Weights of a small GPT-style language model, trained from scratch on English Wikipedia: MLP 384 SwiGLU, rotary positions.
Each number is 50 + 15 x the weight over its row's rms, rounded and kept within 0 to 99. Layers, rows and columns count from 0. The size before them is the row's rms in percent of the matrix's.

# gate: layer 5 MLP gate, 384x96, rms 0.198, rows 153-176, columns 0-95
# up: layer 5 MLP up, 384x96, rms 0.205, rows 153-176, columns 0-95
# down: layer 5 MLP down (transposed), 384x96, rms 0.0937, rows 153-176, columns 0-95
gate153 100:45 60 72 24 54 71 60 58 44 73 36 41 55 20 53 60 55 45 50 37 56 65 42 74 43 66 72 61 65 43 13 34 69 51 41 26 49 83 38 62 41 53 61 78 37 53 20 79 82 56 71 46 31 58 34 52 50 66 60 52 41 42 33 55 57 37 59 46 61 33 56 53 62 31 58 51 55 58 73 20 63 56 41 55 44 69 36 25 67 41 46 56 67 66 65 55
up153 106:17 49 58 58 34 58 35 31 51 35 68 43 41 59 62 51 59 45 54 45 28 33 39 21 71 82 54 39 37 45 70 33 48 38 36 43 32 25 37 73 37 52 41 56 32 37 32 64 59 53 71 57 45 50 15 45 59 27 08 52 49 59 54 46 34 51 48 35 50 53 37 28 49 43 57 40 49 68 73 46 75 58 73 79 57 42 76 60 50 29 70 38 56 35 47 61
down153 104:56 35 20 35 66 61 40 36 54 63 47 68 30 43 59 61 25 62 45 44 42 58 44 52 14 47 47 79 52 49 37 43 48 49 57 29 55 67 65 53 56 66 45 66 50 38 46 51 44 53 52 62 98 77 46 68 38 38 32 62 42 54 63 36 27 32 30 36 66 59 72 28 34 42 35 73 32 71 64 44 68 50 61 45 44 56 63 63 27 74 30 45 67 68 67 67
gate154 098:73 23 77 47 33 60 80 32 63 32 68 57 44 49 50 50 60 26 49 66 84 21 43 55 46 66 39 48 36 51 45 56 33 23 67 62 73 32 60 52 30 33 52 56 75 64 35 40 47 41 36 50 53 68 43 52 51 68 50 52 46 40 29 54 45 75 56 44 61 56 74 03 23 63 45 58 50 49 61 49 40 36 87 54 53 63 56 53 28 55 45 42 40 45 55 38
up154 102:49 14 50 46 46 39 49 52 54 58 54 56 51 44 33 59 32 75 12 65 46 75 49 64 31 37 73 48 57 67 57 36 41 69 62 28 77 56 52 55 73 23 58 65 57 39 78 39 51 73 57 56 60 62 43 23 46 40 46 46 52 61 51 47 26 50 63 35 45 28 51 78 77 66 41 56 31 40 50 75 56 48 13 30 45 35 48 51 51 71 71 34 61 39 57 51
down154 103:28 35 34 46 75 45 80 43 40 37 42 29 58 53 57 56 73 14 39 51 35 27 52 30 62 40 44 59 75 42 79 41 35 36 58 46 67 53 38 96 37 38 59 34 32 41 37 29 49 69 54 41 33 46 49 50 60 49 31 37 51 49 28 42 45 83 56 66 44 28 64 40 32 54 22 50 32 69 58 67 38 37 65 55 48 59 51 28 54 70 50 47 44 32 54 47
gate155 095:24 61 15 78 47 46 40 53 58 46 49 32 24 23 41 58 51 61 58 70 82 81 62 42 35 52 38 54 28 43 52 46 64 52 55 35 44 44 50 44 40 48 56 55 41 25 57 55 41 58 47 56 63 56 17 45 50 42 37 33 59 78 33 45 57 51 33 25 35 36 51 58 73 61 47 56 67 29 17 23 82 47 47 52 58 44 55 49 25 34 68 72 41 50 48 23
up155 095:58 54 55 46 50 35 56 68 37 39 43 49 65 62 66 46 43 39 66 33 45 40 39 26 35 50 22 55 57 66 46 37 10 67 66 50 45 54 67 60 45 29 54 66 59 36 28 55 47 57 66 45 55 39 38 32 42 36 77 67 18 29 37 59 56 33 34 50 51 09 67 40 47 32 15 93 55 54 61 56 83 38 55 58 58 50 35 51 48 45 46 63 47 61 55 28
down155 093:50 77 44 48 54 59 33 16 64 67 34 45 60 48 68 53 52 31 70 32 42 53 59 42 29 29 44 72 39 54 58 50 79 30 37 42 43 33 53 37 47 58 47 54 48 67 42 23 37 73 50 35 34 62 59 45 46 49 04 26 60 50 34 56 43 59 53 39 44 95 41 53 46 50 60 42 82 36 29 61 11 35 34 55 45 54 40 40 70 50 61 49 42 56 57 44
gate156 108:26 61 67 31 81 37 69 90 66 48 47 33 51 47 26 57 39 63 56 25 56 43 42 73 33 59 48 69 46 72 37 34 46 45 55 55 40 72 30 58 47 40 46 44 21 54 24 34 35 42 51 21 70 59 20 45 70 58 66 45 36 39 41 47 39 48 69 46 49 39 59 35 57 66 42 52 55 43 43 32 72 86 70 50 34 57 66 50 35 37 62 41 43 38 45 27
up156 110:43 62 58 38 62 22 49 26 40 54 45 28 55 55 25 52 41 41 50 71 55 50 37 61 22 53 63 36 55 52 74 88 71 84 43 50 56 70 70 17 49 35 53 57 64 69 20 38 57 40 61 77 54 52 58 47 54 38 65 41 58 13 41 47 15 49 43 59 40 49 53 56 68 58 37 46 22 52 28 43 57 36 56 47 39 67 58 31 66 51 40 64 47 28 60 51
down156 109:46 27 53 46 57 36 49 19 57 66 39 41 43 35 54 57 57 52 49 35 57 40 26 32 46 50 36 66 43 64 20 53 48 30 70 27 70 56 47 29 42 56 20 53 56 57 32 40 51 62 83 49 21 14 78 53 70 35 53 39 58 55 55 64 50 54 48 64 45 58 46 56 46 50 31 78 51 45 46 54 46 36 72 12 31 38 41 65 52 57 77 51 44 44 42 12
gate157 100:52 65 58 42 54 76 63 79 56 60 59 37 44 38 77 49 38 23 60 83 76 30 50 67 25 35 50 69 65 80 19 56 42 64 69 34 66 56 29 54 54 51 40 72 59 65 33 48 53 56 39 22 55 59 32 46 49 39 76 52 41 41 53 45 45 46 30 36 18 53 57 25 60 58 64 60 29 61 59 36 50 49 63 53 63 66 25 66 56 43 48 77 46 56 61 60
up157 102:68 74 42 64 51 74 21 55 59 31 70 55 62 15 71 54 56 50 47 34 61 51 35 42 62 38 59 57 58 48 58 61 29 53 60 32 63 44 43 44 57 50 52 48 36 66 62 65 37 73 55 45 60 50 43 21 18 52 67 55 22 57 65 34 57 65 67 56 54 46 46 66 64 48 91 28 63 63 40 50 90 64 71 30 44 49 59 48 49 55 43 79 27 72 41 54
down157 096:27 46 58 38 37 31 58 71 53 76 49 43 03 59 34 60 49 60 52 40 31 46 41 56 61 37 19 50 54 52 65 54 66 62 53 51 27 31 30 37 34 29 38 35 33 46 64 14 49 35 66 48 49 48 73 88 51 16 64 55 75 44 35 64 54 67 47 40 49 70 49 52 46 46 51 38 40 53 62 50 38 68 37 70 63 64 20 46 49 59 41 39 59 36 64 62
gate158 106:60 50 70 41 76 64 55 70 34 25 37 39 50 26 41 41 53 56 44 43 25 55 62 28 51 45 58 38 27 48 36 26 50 46 36 44 46 65 43 59 19 44 60 45 47 57 46 15 68 63 47 77 37 43 58 58 54 59 37 53 63 53 40 38 53 21 37 44 52 34 60 70 50 45 47 15 54 17 83 53 52 50 33 42 42 40 42 73 33 81 35 64 24 57 28 64
up158 103:40 76 34 72 31 35 34 55 47 71 41 74 33 34 42 51 58 37 54 83 47 37 40 67 78 82 42 67 60 66 41 73 28 40 86 51 59 30 51 57 24 64 67 42 32 31 34 60 63 44 32 55 49 37 41 43 44 33 40 50 74 77 53 50 41 48 50 55 41 58 51 50 66 62 54 49 84 58 64 30 42 78 45 67 49 49 42 41 53 58 44 49 38 47 33 21
down158 110:59 51 48 58 47 56 36 61 44 63 63 27 39 40 38 66 51 26 65 69 48 39 26 58 38 57 68 31 89 65 46 43 32 24 48 49 80 51 52 40 89 56 42 62 57 15 32 57 61 48 51 38 27 61 28 67 65 77 52 43 77 35 47 63 42 90 47 29 63 40 60 34 52 39 43 48 58 47 54 35 42 62 60 55 49 53 66 44 66 45 33 37 53 81 65 49
gate159 104:32 31 39 62 54 36 58 37 53 37 48 64 26 60 53 72 49 47 65 78 45 40 57 32 41 71 24 61 56 60 43 45 66 50 56 67 39 35 49 60 61 43 18 24 55 84 46 58 45 33 35 25 67 56 45 34 51 34 31 44 70 17 75 42 54 44 48 53 49 55 74 69 30 59 44 33 40 69 64 44 45 21 44 39 35 77 79 38 23 67 35 50 57 48 37 52
up159 100:35 34 34 64 59 48 52 32 56 49 17 63 42 32 39 70 73 27 60 67 42 61 67 62 53 60 65 65 64 45 82 43 62 45 45 40 74 50 58 15 79 36 56 70 53 59 51 54 58 52 54 36 39 31 67 68 49 77 39 48 52 55 24 37 48 48 31 30 82 63 45 79 48 46 24 53 27 46 27 38 60 45 38 84 67 40 44 72 48 46 47 54 56 51 41 43
down159 098:37 63 55 42 75 73 71 74 45 69 43 70 51 69 46 42 14 60 43 47 69 71 79 56 53 39 55 55 40 53 72 52 32 54 46 59 45 51 61 40 58 60 63 58 60 60 58 47 49 69 89 63 57 46 49 66 28 48 40 42 46 59 68 62 60 41 38 42 50 57 88 41 54 48 53 73 53 79 43 45 72 36 51 49 48 52 30 29 76 45 30 37 44 78 42 92
gate160 103:50 54 52 78 59 60 55 82 51 31 55 69 53 73 47 51 38 69 49 33 46 67 59 43 46 60 37 55 94 57 51 41 63 22 57 31 48 43 36 59 45 45 54 69 70 55 37 28 50 41 52 35 51 55 27 61 59 54 42 57 53 31 44 46 47 27 27 42 55 75 69 55 51 55 71 63 64 84 77 35 89 60 61 57 14 36 64 58 61 34 45 41 69 33 48 40
up160 096:30 59 29 57 54 65 56 27 36 55 76 71 59 51 65 47 00 70 41 85 26 52 43 56 41 57 51 66 52 41 55 45 67 42 31 42 56 65 50 60 44 49 41 30 57 47 29 45 39 58 80 65 49 90 76 38 47 63 21 38 66 33 53 44 84 47 55 46 35 48 52 28 49 58 33 42 23 34 44 44 29 54 42 47 61 61 58 56 58 51 47 66 54 43 61 42
down160 099:66 31 32 63 53 71 68 53 56 60 66 39 55 25 52 54 67 42 46 53 68 39 27 46 29 55 34 50 50 46 72 53 55 60 55 40 60 70 66 80 50 32 73 67 47 64 51 55 56 51 21 57 49 35 25 51 38 14 37 54 55 57 40 74 41 73 68 23 24 40 48 50 66 51 31 61 40 50 40 58 49 19 41 37 59 53 60 30 69 59 88 24 62 45 39 69
gate161 109:60 48 85 33 64 46 49 64 44 35 44 31 42 45 11 61 60 69 57 49 40 59 47 95 75 63 32 50 66 30 54 43 39 33 57 69 48 43 43 77 59 27 44 58 35 84 44 45 46 33 39 47 51 66 34 61 62 63 65 66 52 45 57 61 53 36 40 57 40 48 37 55 45 35 67 64 48 66 54 37 61 56 41 76 52 65 19 75 44 53 47 25 30 80 67 48
up161 104:36 45 52 85 43 71 52 52 58 71 59 61 59 66 38 40 56 70 57 61 24 61 45 76 60 52 52 65 62 26 50 57 58 48 47 62 36 21 48 65 43 49 48 57 82 74 50 44 68 48 44 22 44 60 52 44 34 33 32 47 43 50 52 41 62 36 85 41 40 45 64 38 24 75 30 39 28 36 29 72 25 45 62 22 44 48 58 36 34 55 58 58 61 57 70 86
down161 107:32 61 62 42 62 79 52 60 59 38 41 71 35 25 37 67 37 55 46 41 79 55 64 40 54 56 43 40 88 55 72 31 68 62 55 61 53 44 73 81 53 36 60 45 48 62 51 63 64 53 24 36 69 51 41 34 59 57 55 66 30 40 61 61 42 67 84 44 49 39 80 60 35 29 20 74 77 50 45 50 39 51 42 38 32 27 62 53 51 57 58 30 61 54 30 66
gate162 099:70 79 83 58 59 70 44 58 25 42 70 53 57 46 53 51 41 66 70 76 37 11 66 36 28 53 48 32 59 55 35 55 60 36 51 16 63 36 42 66 34 62 60 50 44 48 41 84 70 41 50 32 67 44 43 36 69 43 29 60 61 50 38 43 48 77 56 45 35 43 51 28 50 84 40 53 77 45 41 64 38 31 41 63 59 61 49 45 54 55 46 27 38 61 59 30
up162 099:36 64 56 43 47 61 17 82 38 52 62 49 41 41 83 54 39 48 35 68 56 39 81 35 69 53 50 78 59 37 43 41 56 40 37 24 50 54 42 33 63 57 61 49 72 65 46 58 43 48 53 40 20 53 63 44 58 46 62 65 70 64 59 47 38 33 55 69 75 42 45 60 86 73 60 47 67 45 37 58 15 56 51 72 64 45 39 20 56 33 54 53 24 78 47 42
down162 105:57 55 61 41 45 45 69 73 70 48 54 63 59 34 56 46 69 24 31 24 36 50 57 37 54 43 49 35 34 66 71 93 46 65 44 38 41 43 29 42 66 48 52 53 51 69 63 54 63 34 52 61 83 31 50 49 38 45 22 69 39 58 58 45 50 60 90 71 48 62 51 59 64 81 44 69 47 51 51 60 51 68 76 35 81 44 58 49 60 42 68 77 50 55 31 72
gate163 100:75 47 47 48 42 43 39 57 52 21 38 52 55 66 50 68 60 57 45 47 33 59 54 54 50 41 25 49 53 55 66 41 54 72 43 69 69 38 32 59 41 31 56 66 53 87 32 54 29 64 39 62 61 35 43 47 59 36 78 70 69 35 30 44 68 62 66 58 53 32 75 29 54 78 23 47 46 77 81 61 36 60 30 47 51 54 26 53 43 91 37 60 41 47 34 62
up163 109:52 64 49 32 54 75 55 73 43 31 60 36 53 21 07 06 55 42 47 54 53 53 52 38 39 45 50 50 67 54 48 58 49 45 52 59 51 60 55 55 52 49 23 66 42 70 47 53 56 44 24 49 64 20 41 51 56 33 37 53 46 46 39 53 65 50 53 55 34 64 63 29 32 15 38 62 42 59 34 68 13 07 46 35 36 61 47 36 42 40 25 48 50 52 24 56
down163 109:61 42 36 33 44 45 53 49 25 59 58 28 65 65 35 58 51 55 36 67 42 17 26 69 26 26 44 42 81 48 51 41 50 78 67 38 59 45 37 64 16 58 39 71 48 56 43 82 34 60 35 57 30 74 76 34 54 26 46 45 62 42 57 51 50 37 57 39 56 70 48 32 59 43 31 59 41 61 67 78 36 33 24 19 57 55 42 41 57 73 50 50 59 54 43 49
gate164 091:80 66 52 46 74 51 28 54 50 51 54 36 56 62 67 28 67 57 68 74 60 63 58 83 39 38 52 49 63 56 26 53 58 36 81 34 71 27 36 32 39 51 38 69 71 72 42 51 39 49 24 17 42 61 26 29 56 27 63 48 39 75 52 45 48 40 68 63 41 30 67 37 64 42 67 74 55 66 46 61 36 52 53 31 69 56 47 41 41 81 55 42 53 50 60 44
up164 094:59 83 63 34 55 65 71 65 22 51 22 34 75 49 75 57 40 32 43 75 64 62 55 65 33 36 47 59 63 44 90 39 59 38 64 34 42 36 27 47 52 63 70 75 25 69 52 36 35 62 63 32 43 59 61 30 55 66 62 41 50 73 66 75 40 38 52 54 55 29 45 72 59 61 44 48 47 37 38 55 59 59 40 65 45 46 43 44 68 52 46 55 62 51 86 65
down164 094:73 35 57 55 65 41 37 27 55 44 30 76 40 57 63 77 79 75 45 27 39 76 31 49 58 54 22 67 30 91 49 44 47 55 32 63 28 59 55 48 31 52 59 36 45 37 60 33 60 32 38 64 33 63 71 54 36 48 30 55 75 44 53 42 23 64 55 49 57 78 46 23 42 66 57 55 68 50 52 40 19 56 53 57 40 57 36 52 43 42 48 49 48 57 28 65
gate165 101:58 28 58 42 59 43 60 68 37 45 31 62 60 39 47 66 40 58 56 70 74 58 27 37 49 35 60 44 73 49 61 69 73 27 27 62 38 40 35 40 26 41 56 58 29 50 56 60 45 21 38 14 36 63 55 65 57 52 46 13 54 50 44 75 66 45 28 44 65 46 42 63 41 63 62 27 58 62 51 61 56 62 41 59 06 45 48 68 79 57 51 47 20 61 51 57
up165 103:62 56 58 59 49 43 44 68 75 60 82 68 73 63 37 38 64 37 36 70 56 38 50 69 45 62 54 78 43 62 59 57 43 41 40 50 59 31 32 46 47 61 16 35 52 41 45 48 43 32 50 63 80 41 70 81 42 38 57 51 50 53 62 45 55 31 37 39 44 51 25 19 67 75 66 64 57 34 27 69 74 67 53 34 71 37 45 79 22 53 51 32 67 52 44 65
down165 100:58 72 53 54 58 62 41 28 52 38 64 59 24 61 83 51 37 73 67 23 47 80 57 45 74 36 70 37 56 39 61 45 47 36 49 59 70 59 76 31 84 39 44 65 54 52 51 49 64 79 57 60 44 65 35 33 66 51 40 52 48 26 61 56 51 27 27 55 69 54 86 49 72 58 51 49 37 46 62 47 42 55 57 52 32 16 42 26 69 46 31 60 45 29 45 51
gate166 097:61 39 45 61 54 57 56 58 42 47 46 54 67 39 55 19 69 50 49 46 79 32 71 54 40 41 58 06 26 49 56 64 43 74 70 53 58 49 35 57 41 63 20 41 65 77 56 51 34 44 72 27 13 50 67 37 28 44 54 59 50 29 24 51 48 31 58 46 45 66 44 34 38 55 64 48 37 57 54 55 18 23 59 22 42 44 54 36 27 39 53 71 40 34 41 37
up166 096:46 44 30 43 66 69 50 48 40 44 36 55 73 46 73 27 51 57 31 68 31 56 19 66 48 72 52 36 77 60 31 71 16 45 35 46 32 62 44 41 53 70 36 37 30 58 34 31 24 64 25 34 55 51 46 80 75 33 64 61 35 52 50 40 40 57 57 36 73 81 70 55 36 24 35 41 50 51 35 31 53 42 43 44 49 33 68 53 42 53 50 56 48 31 61 35
down166 095:57 51 61 38 78 85 63 43 39 60 59 54 42 53 58 55 60 51 33 51 42 36 42 47 52 56 72 55 36 44 36 48 66 56 57 39 75 58 24 57 53 27 53 42 47 65 75 48 28 40 51 54 34 29 28 53 38 60 54 27 56 53 38 26 54 00 69 70 37 38 63 61 35 74 89 70 52 66 48 46 63 82 61 49 50 61 45 69 54 34 53 60 54 52 75 49
gate167 106:81 48 63 44 46 50 62 45 49 40 61 53 53 55 47 40 65 43 34 33 44 32 15 53 65 49 23 57 68 41 82 39 68 32 35 20 69 46 74 63 47 51 68 61 52 68 33 52 69 34 62 18 66 45 36 49 66 21 31 32 57 50 27 38 70 63 53 63 38 54 41 28 79 52 40 55 49 69 58 84 48 53 54 68 64 44 39 40 32 56 62 51 53 25 35 40
up167 095:38 59 85 49 41 45 15 48 56 67 40 49 56 69 51 14 27 67 63 40 63 56 46 49 33 52 70 45 40 55 56 27 68 36 36 70 35 33 45 52 61 46 39 55 65 35 53 39 60 44 22 54 75 48 56 36 75 79 71 55 36 40 47 35 60 40 54 46 41 50 36 60 41 44 31 29 44 37 62 37 62 83 45 55 51 27 36 49 28 33 34 51 66 69 78 76
down167 096:66 36 20 57 55 69 61 58 91 73 05 75 46 53 66 67 65 60 68 60 48 42 52 55 76 53 22 50 40 61 74 42 40 33 43 52 40 52 43 54 50 52 54 36 59 43 60 55 56 57 51 50 22 60 62 65 31 59 43 42 73 70 86 46 63 47 28 51 46 79 62 65 50 54 49 58 45 64 45 39 23 54 48 49 70 57 65 48 53 32 24 47 45 46 29 72
gate168 097:42 42 25 71 54 10 41 58 72 37 34 58 58 21 31 64 74 54 53 50 31 72 59 47 55 44 46 56 56 85 55 65 68 55 46 53 33 51 53 53 39 00 56 43 67 66 71 29 33 27 54 50 68 67 38 52 41 60 42 67 47 59 39 48 56 50 72 35 42 23 59 50 37 24 60 60 23 48 46 34 57 75 35 67 52 44 54 43 27 42 64 51 43 57 46 65
up168 098:67 40 51 24 33 67 49 67 47 63 20 57 25 71 63 50 46 47 40 63 40 54 33 56 53 60 58 55 83 45 34 41 22 44 24 67 62 66 41 51 52 46 71 16 27 38 76 38 63 59 36 63 67 57 38 39 56 60 22 60 72 39 57 70 50 49 42 57 38 76 25 30 45 78 54 44 43 34 45 31 65 53 43 73 46 48 33 67 48 35 49 53 42 26 57 69
down168 100:37 37 65 31 34 68 59 55 52 61 42 57 53 60 29 70 52 53 70 49 49 52 62 61 32 55 28 54 23 57 67 63 28 55 56 42 35 51 61 47 47 71 38 37 33 45 47 73 64 54 53 23 37 50 64 57 44 55 54 49 47 53 86 50 43 42 16 67 35 49 48 35 64 34 78 07 40 51 40 55 52 30 61 68 23 79 60 32 55 40 63 65 53 41 78 16
gate169 091:52 68 34 45 62 41 36 95 51 56 55 51 56 54 46 66 58 37 34 32 48 52 40 57 54 81 63 46 40 41 54 21 49 46 71 29 32 31 45 15 64 52 40 52 51 81 53 68 61 39 43 29 50 59 51 53 66 50 44 61 46 63 72 49 53 72 19 74 29 34 67 39 36 38 33 70 28 27 52 59 48 40 39 40 58 19 56 43 55 45 58 63 61 61 87 57
up169 091:62 47 27 41 55 59 33 88 38 59 76 51 83 28 61 33 49 63 50 58 44 53 46 40 77 90 50 42 42 28 40 39 47 70 47 64 70 13 33 38 28 47 60 62 52 50 31 60 39 68 58 51 57 76 35 57 38 52 52 62 62 83 34 46 70 41 38 50 43 49 37 52 50 38 43 47 40 37 49 41 23 48 32 51 47 59 59 87 77 58 49 62 62 61 47 52
down169 087:53 51 73 63 53 36 52 37 57 44 27 28 42 68 71 51 47 11 63 65 50 35 54 57 40 32 22 59 64 45 54 28 54 41 32 27 33 54 35 85 41 43 27 39 46 38 49 59 43 53 57 86 43 35 59 53 18 24 35 42 40 56 30 42 55 42 44 53 60 28 52 59 47 57 45 78 57 46 63 71 33 44 58 49 20 50 31 43 33 32 48 51 54 65 28 80
gate170 095:44 74 53 59 58 35 57 42 81 42 69 30 57 64 54 54 59 34 53 29 56 43 64 46 63 38 45 68 51 28 56 47 37 37 59 42 49 56 70 59 38 36 65 45 46 37 63 60 46 56 66 20 27 57 49 29 35 70 44 52 45 89 26 60 49 25 58 37 23 30 36 37 44 49 39 37 70 56 33 30 57 47 51 31 33 47 40 36 44 35 71 86 64 07 40 56
up170 097:42 63 31 44 49 36 76 78 57 70 57 39 48 66 54 46 79 58 57 22 45 59 30 30 38 35 38 44 45 19 52 58 38 35 42 40 70 57 33 64 46 44 62 58 53 59 40 37 66 29 21 46 33 44 53 70 22 56 34 43 80 68 52 60 54 19 48 58 67 65 53 59 72 43 72 66 50 57 51 64 61 66 18 68 46 61 77 59 58 76 36 31 44 48 49 62
down170 098:50 35 70 34 49 68 15 63 74 51 73 55 39 56 48 55 71 34 32 43 46 12 68 58 39 44 61 70 58 78 56 54 47 40 56 49 44 52 61 30 48 48 32 56 47 57 48 48 39 27 42 47 50 25 27 41 53 37 48 58 43 26 35 50 59 53 50 57 51 53 46 48 55 84 49 40 33 43 10 57 49 75 65 55 75 19 43 22 18 65 50 75 66 43 41 55
gate171 088:33 46 58 62 61 82 47 50 35 37 60 40 56 43 74 99 60 54 49 39 78 59 60 50 54 81 54 50 36 60 55 76 30 70 40 43 42 57 48 42 54 76 41 25 41 50 67 72 35 37 42 43 74 39 38 37 64 23 26 51 46 35 52 58 39 60 71 43 52 41 53 76 61 41 47 51 61 22 31 62 73 33 59 42 48 46 34 68 62 45 37 61 55 67 42 43
up171 087:81 39 67 28 62 31 35 56 60 32 51 54 61 55 46 19 43 55 61 46 44 44 30 59 51 61 14 47 59 34 58 24 53 32 36 50 68 20 47 26 82 50 48 52 57 51 55 37 29 36 42 32 73 43 47 36 42 53 40 46 75 68 63 74 69 52 51 36 38 66 54 17 66 58 39 44 31 73 47 48 15 51 51 34 42 45 77 42 65 48 47 40 34 49 53 65
down171 088:39 40 22 34 49 56 59 31 30 36 46 48 39 61 62 46 42 76 41 52 33 38 74 52 45 28 50 48 60 42 57 32 49 42 74 35 45 85 80 23 57 27 49 53 40 60 21 50 94 34 49 65 22 44 63 86 56 72 42 62 68 58 21 50 49 59 58 81 43 47 60 57 60 53 61 64 61 62 63 43 58 52 46 55 33 62 46 26 33 43 61 56 51 56 43 41
gate172 109:55 51 51 56 59 30 58 63 27 32 36 30 50 73 62 30 63 53 55 76 48 39 53 71 77 24 66 42 31 44 53 64 63 44 43 68 44 47 39 53 36 21 50 54 61 70 17 55 74 44 28 63 55 66 49 51 36 45 49 33 50 55 71 68 58 76 46 42 52 27 67 35 19 49 30 61 45 49 73 43 64 30 55 64 22 17 34 40 33 73 34 38 42 51 40 50
up172 106:41 53 19 64 39 79 38 47 45 49 20 54 81 46 47 49 55 42 56 29 42 38 71 69 60 64 71 46 53 60 39 55 51 46 47 73 46 33 28 52 41 51 21 45 37 59 62 37 30 12 18 35 41 78 66 37 36 48 39 63 59 77 45 31 32 47 54 43 64 46 63 27 30 63 61 36 44 30 25 65 35 55 36 45 69 50 28 51 49 49 61 60 58 40 60 74
down172 106:58 51 40 48 31 15 50 62 44 43 71 62 72 55 74 41 58 67 63 46 49 22 24 45 43 58 35 63 49 43 43 26 46 49 53 45 53 67 71 21 33 83 24 57 40 62 39 64 45 38 27 61 65 53 63 43 53 52 20 31 39 74 76 39 38 40 34 47 59 62 59 39 67 69 56 42 75 42 31 60 50 39 52 41 71 34 73 35 36 63 32 42 75 38 54 66
gate173 097:38 61 49 82 33 51 61 46 41 48 52 28 48 45 73 64 37 55 51 78 52 69 28 71 42 53 53 68 72 63 28 26 55 51 28 45 53 38 42 61 56 21 22 66 58 47 35 28 21 49 61 66 38 31 42 60 49 69 46 29 42 87 65 27 57 58 49 52 38 58 65 59 53 39 51 57 52 41 46 32 71 24 35 54 53 58 85 46 33 56 46 39 57 69 24 37
up173 103:34 67 66 49 42 31 40 42 60 61 41 60 70 29 47 62 39 58 73 44 32 70 69 47 42 68 37 63 45 53 52 61 70 67 15 76 40 42 57 59 54 50 42 42 33 48 56 63 48 56 66 48 26 43 71 26 56 36 84 41 60 67 86 46 53 66 79 46 57 42 44 74 58 53 55 66 70 29 72 69 69 54 35 41 55 27 65 60 57 36 62 12 43 56 49 44
down173 099:32 42 66 27 49 32 77 72 59 65 30 66 53 60 54 31 30 59 40 22 48 65 36 56 49 53 13 45 23 23 70 36 56 38 24 56 44 37 32 45 60 82 32 27 61 39 64 31 54 65 44 59 76 64 53 40 16 57 44 40 43 46 57 53 44 48 62 67 66 63 55 56 50 45 48 60 65 39 50 33 51 26 47 43 30 60 45 35 65 49 21 42 33 52 33 69
gate174 097:58 59 63 68 73 65 51 41 74 63 63 47 49 50 49 24 80 52 51 65 75 49 32 51 55 42 45 58 85 57 75 45 54 51 53 54 64 38 42 53 47 32 34 52 99 58 48 73 38 60 55 64 30 45 20 32 39 71 55 45 13 65 29 34 67 53 63 45 41 71 59 46 57 53 57 71 37 48 43 51 36 19 29 66 41 45 49 34 46 54 33 68 35 39 53 63
up174 095:08 64 52 70 74 65 49 61 84 35 60 58 27 53 21 50 40 55 43 40 86 65 57 66 41 50 56 37 79 38 64 44 53 52 26 52 56 48 60 38 55 43 27 59 51 50 34 56 54 70 54 76 55 39 67 58 50 11 43 39 53 51 31 41 44 40 59 60 66 48 20 28 63 44 24 54 51 29 75 39 39 47 38 83 55 66 48 55 54 33 56 57 44 46 40 54
down174 099:57 30 55 51 44 42 59 83 25 15 52 58 54 67 58 53 44 70 51 50 37 17 42 49 49 48 73 49 65 52 46 52 34 76 27 55 57 35 65 55 64 56 60 09 30 63 45 64 52 60 51 43 51 63 40 44 54 76 43 68 63 49 66 51 50 76 72 25 51 62 45 51 44 64 45 70 15 45 46 52 75 48 42 63 52 41 54 21 40 41 20 55 67 36 23 66
gate175 099:23 68 54 92 57 56 58 12 50 28 56 56 68 61 66 49 44 55 65 64 43 49 42 44 38 42 39 55 50 22 41 50 09 54 62 55 76 29 46 72 44 37 41 43 45 41 49 58 51 53 49 42 47 74 37 35 67 73 44 20 41 31 29 66 63 63 57 70 34 69 50 33 57 42 69 69 52 48 36 60 44 42 52 54 53 43 72 39 42 61 34 43 36 84 29 64
up175 104:62 58 34 47 62 31 64 29 70 53 52 54 81 33 70 50 74 71 38 45 17 45 32 56 46 48 44 60 57 53 65 45 26 55 41 72 52 20 71 22 70 22 57 58 50 72 36 47 32 60 58 49 69 62 41 33 65 46 34 61 46 45 47 62 66 60 30 61 38 24 61 28 58 56 39 71 49 63 53 55 62 44 64 39 48 66 64 57 61 36 40 27 44 75 85 31
down175 102:43 42 48 66 53 39 58 80 58 73 57 33 36 70 47 54 45 42 62 42 48 65 22 55 53 55 35 41 76 49 31 17 76 67 44 65 50 59 12 87 32 73 30 78 48 32 47 59 59 70 68 70 58 51 64 51 43 45 87 68 41 40 62 63 53 63 38 74 60 59 69 40 43 50 59 55 65 44 56 26 39 72 54 32 52 59 70 58 51 47 54 44 47 42 62 56
gate176 110:68 66 65 39 40 57 39 57 57 31 38 34 67 64 64 49 59 61 23 59 21 26 33 48 79 67 70 57 49 49 41 49 75 53 36 74 58 57 52 74 58 58 57 71 51 29 48 65 64 41 15 31 37 69 36 31 64 35 74 60 50 35 51 60 73 38 43 49 51 44 52 34 65 41 56 40 51 40 62 39 62 31 48 74 67 35 56 52 20 64 62 59 49 53 67 10
up176 114:64 68 59 49 40 23 47 47 91 37 59 38 50 57 47 41 56 42 67 33 68 92 43 54 43 63 68 42 69 60 47 42 43 75 34 44 37 48 66 51 39 35 45 64 48 66 49 46 45 47 69 72 61 22 66 75 33 68 46 36 62 82 51 68 41 55 27 36 72 16 43 61 38 48 41 48 49 62 48 59 42 72 29 41 43 37 39 62 71 67 45 40 59 45 16 40
down176 112:43 58 40 24 53 49 22 52 69 34 50 73 38 50 50 41 73 53 75 68 61 41 74 58 47 51 46 28 56 59 33 58 55 64 58 26 35 63 57 28 41 26 58 55 60 61 69 36 52 29 40 29 49 54 64 55 79 36 44 59 73 61 50 51 46 81 68 37 66 62 60 79 61 57 56 30 57 56 60 62 44 74 17 26 44 35 54 67 28 30 47 30 57 69 38 69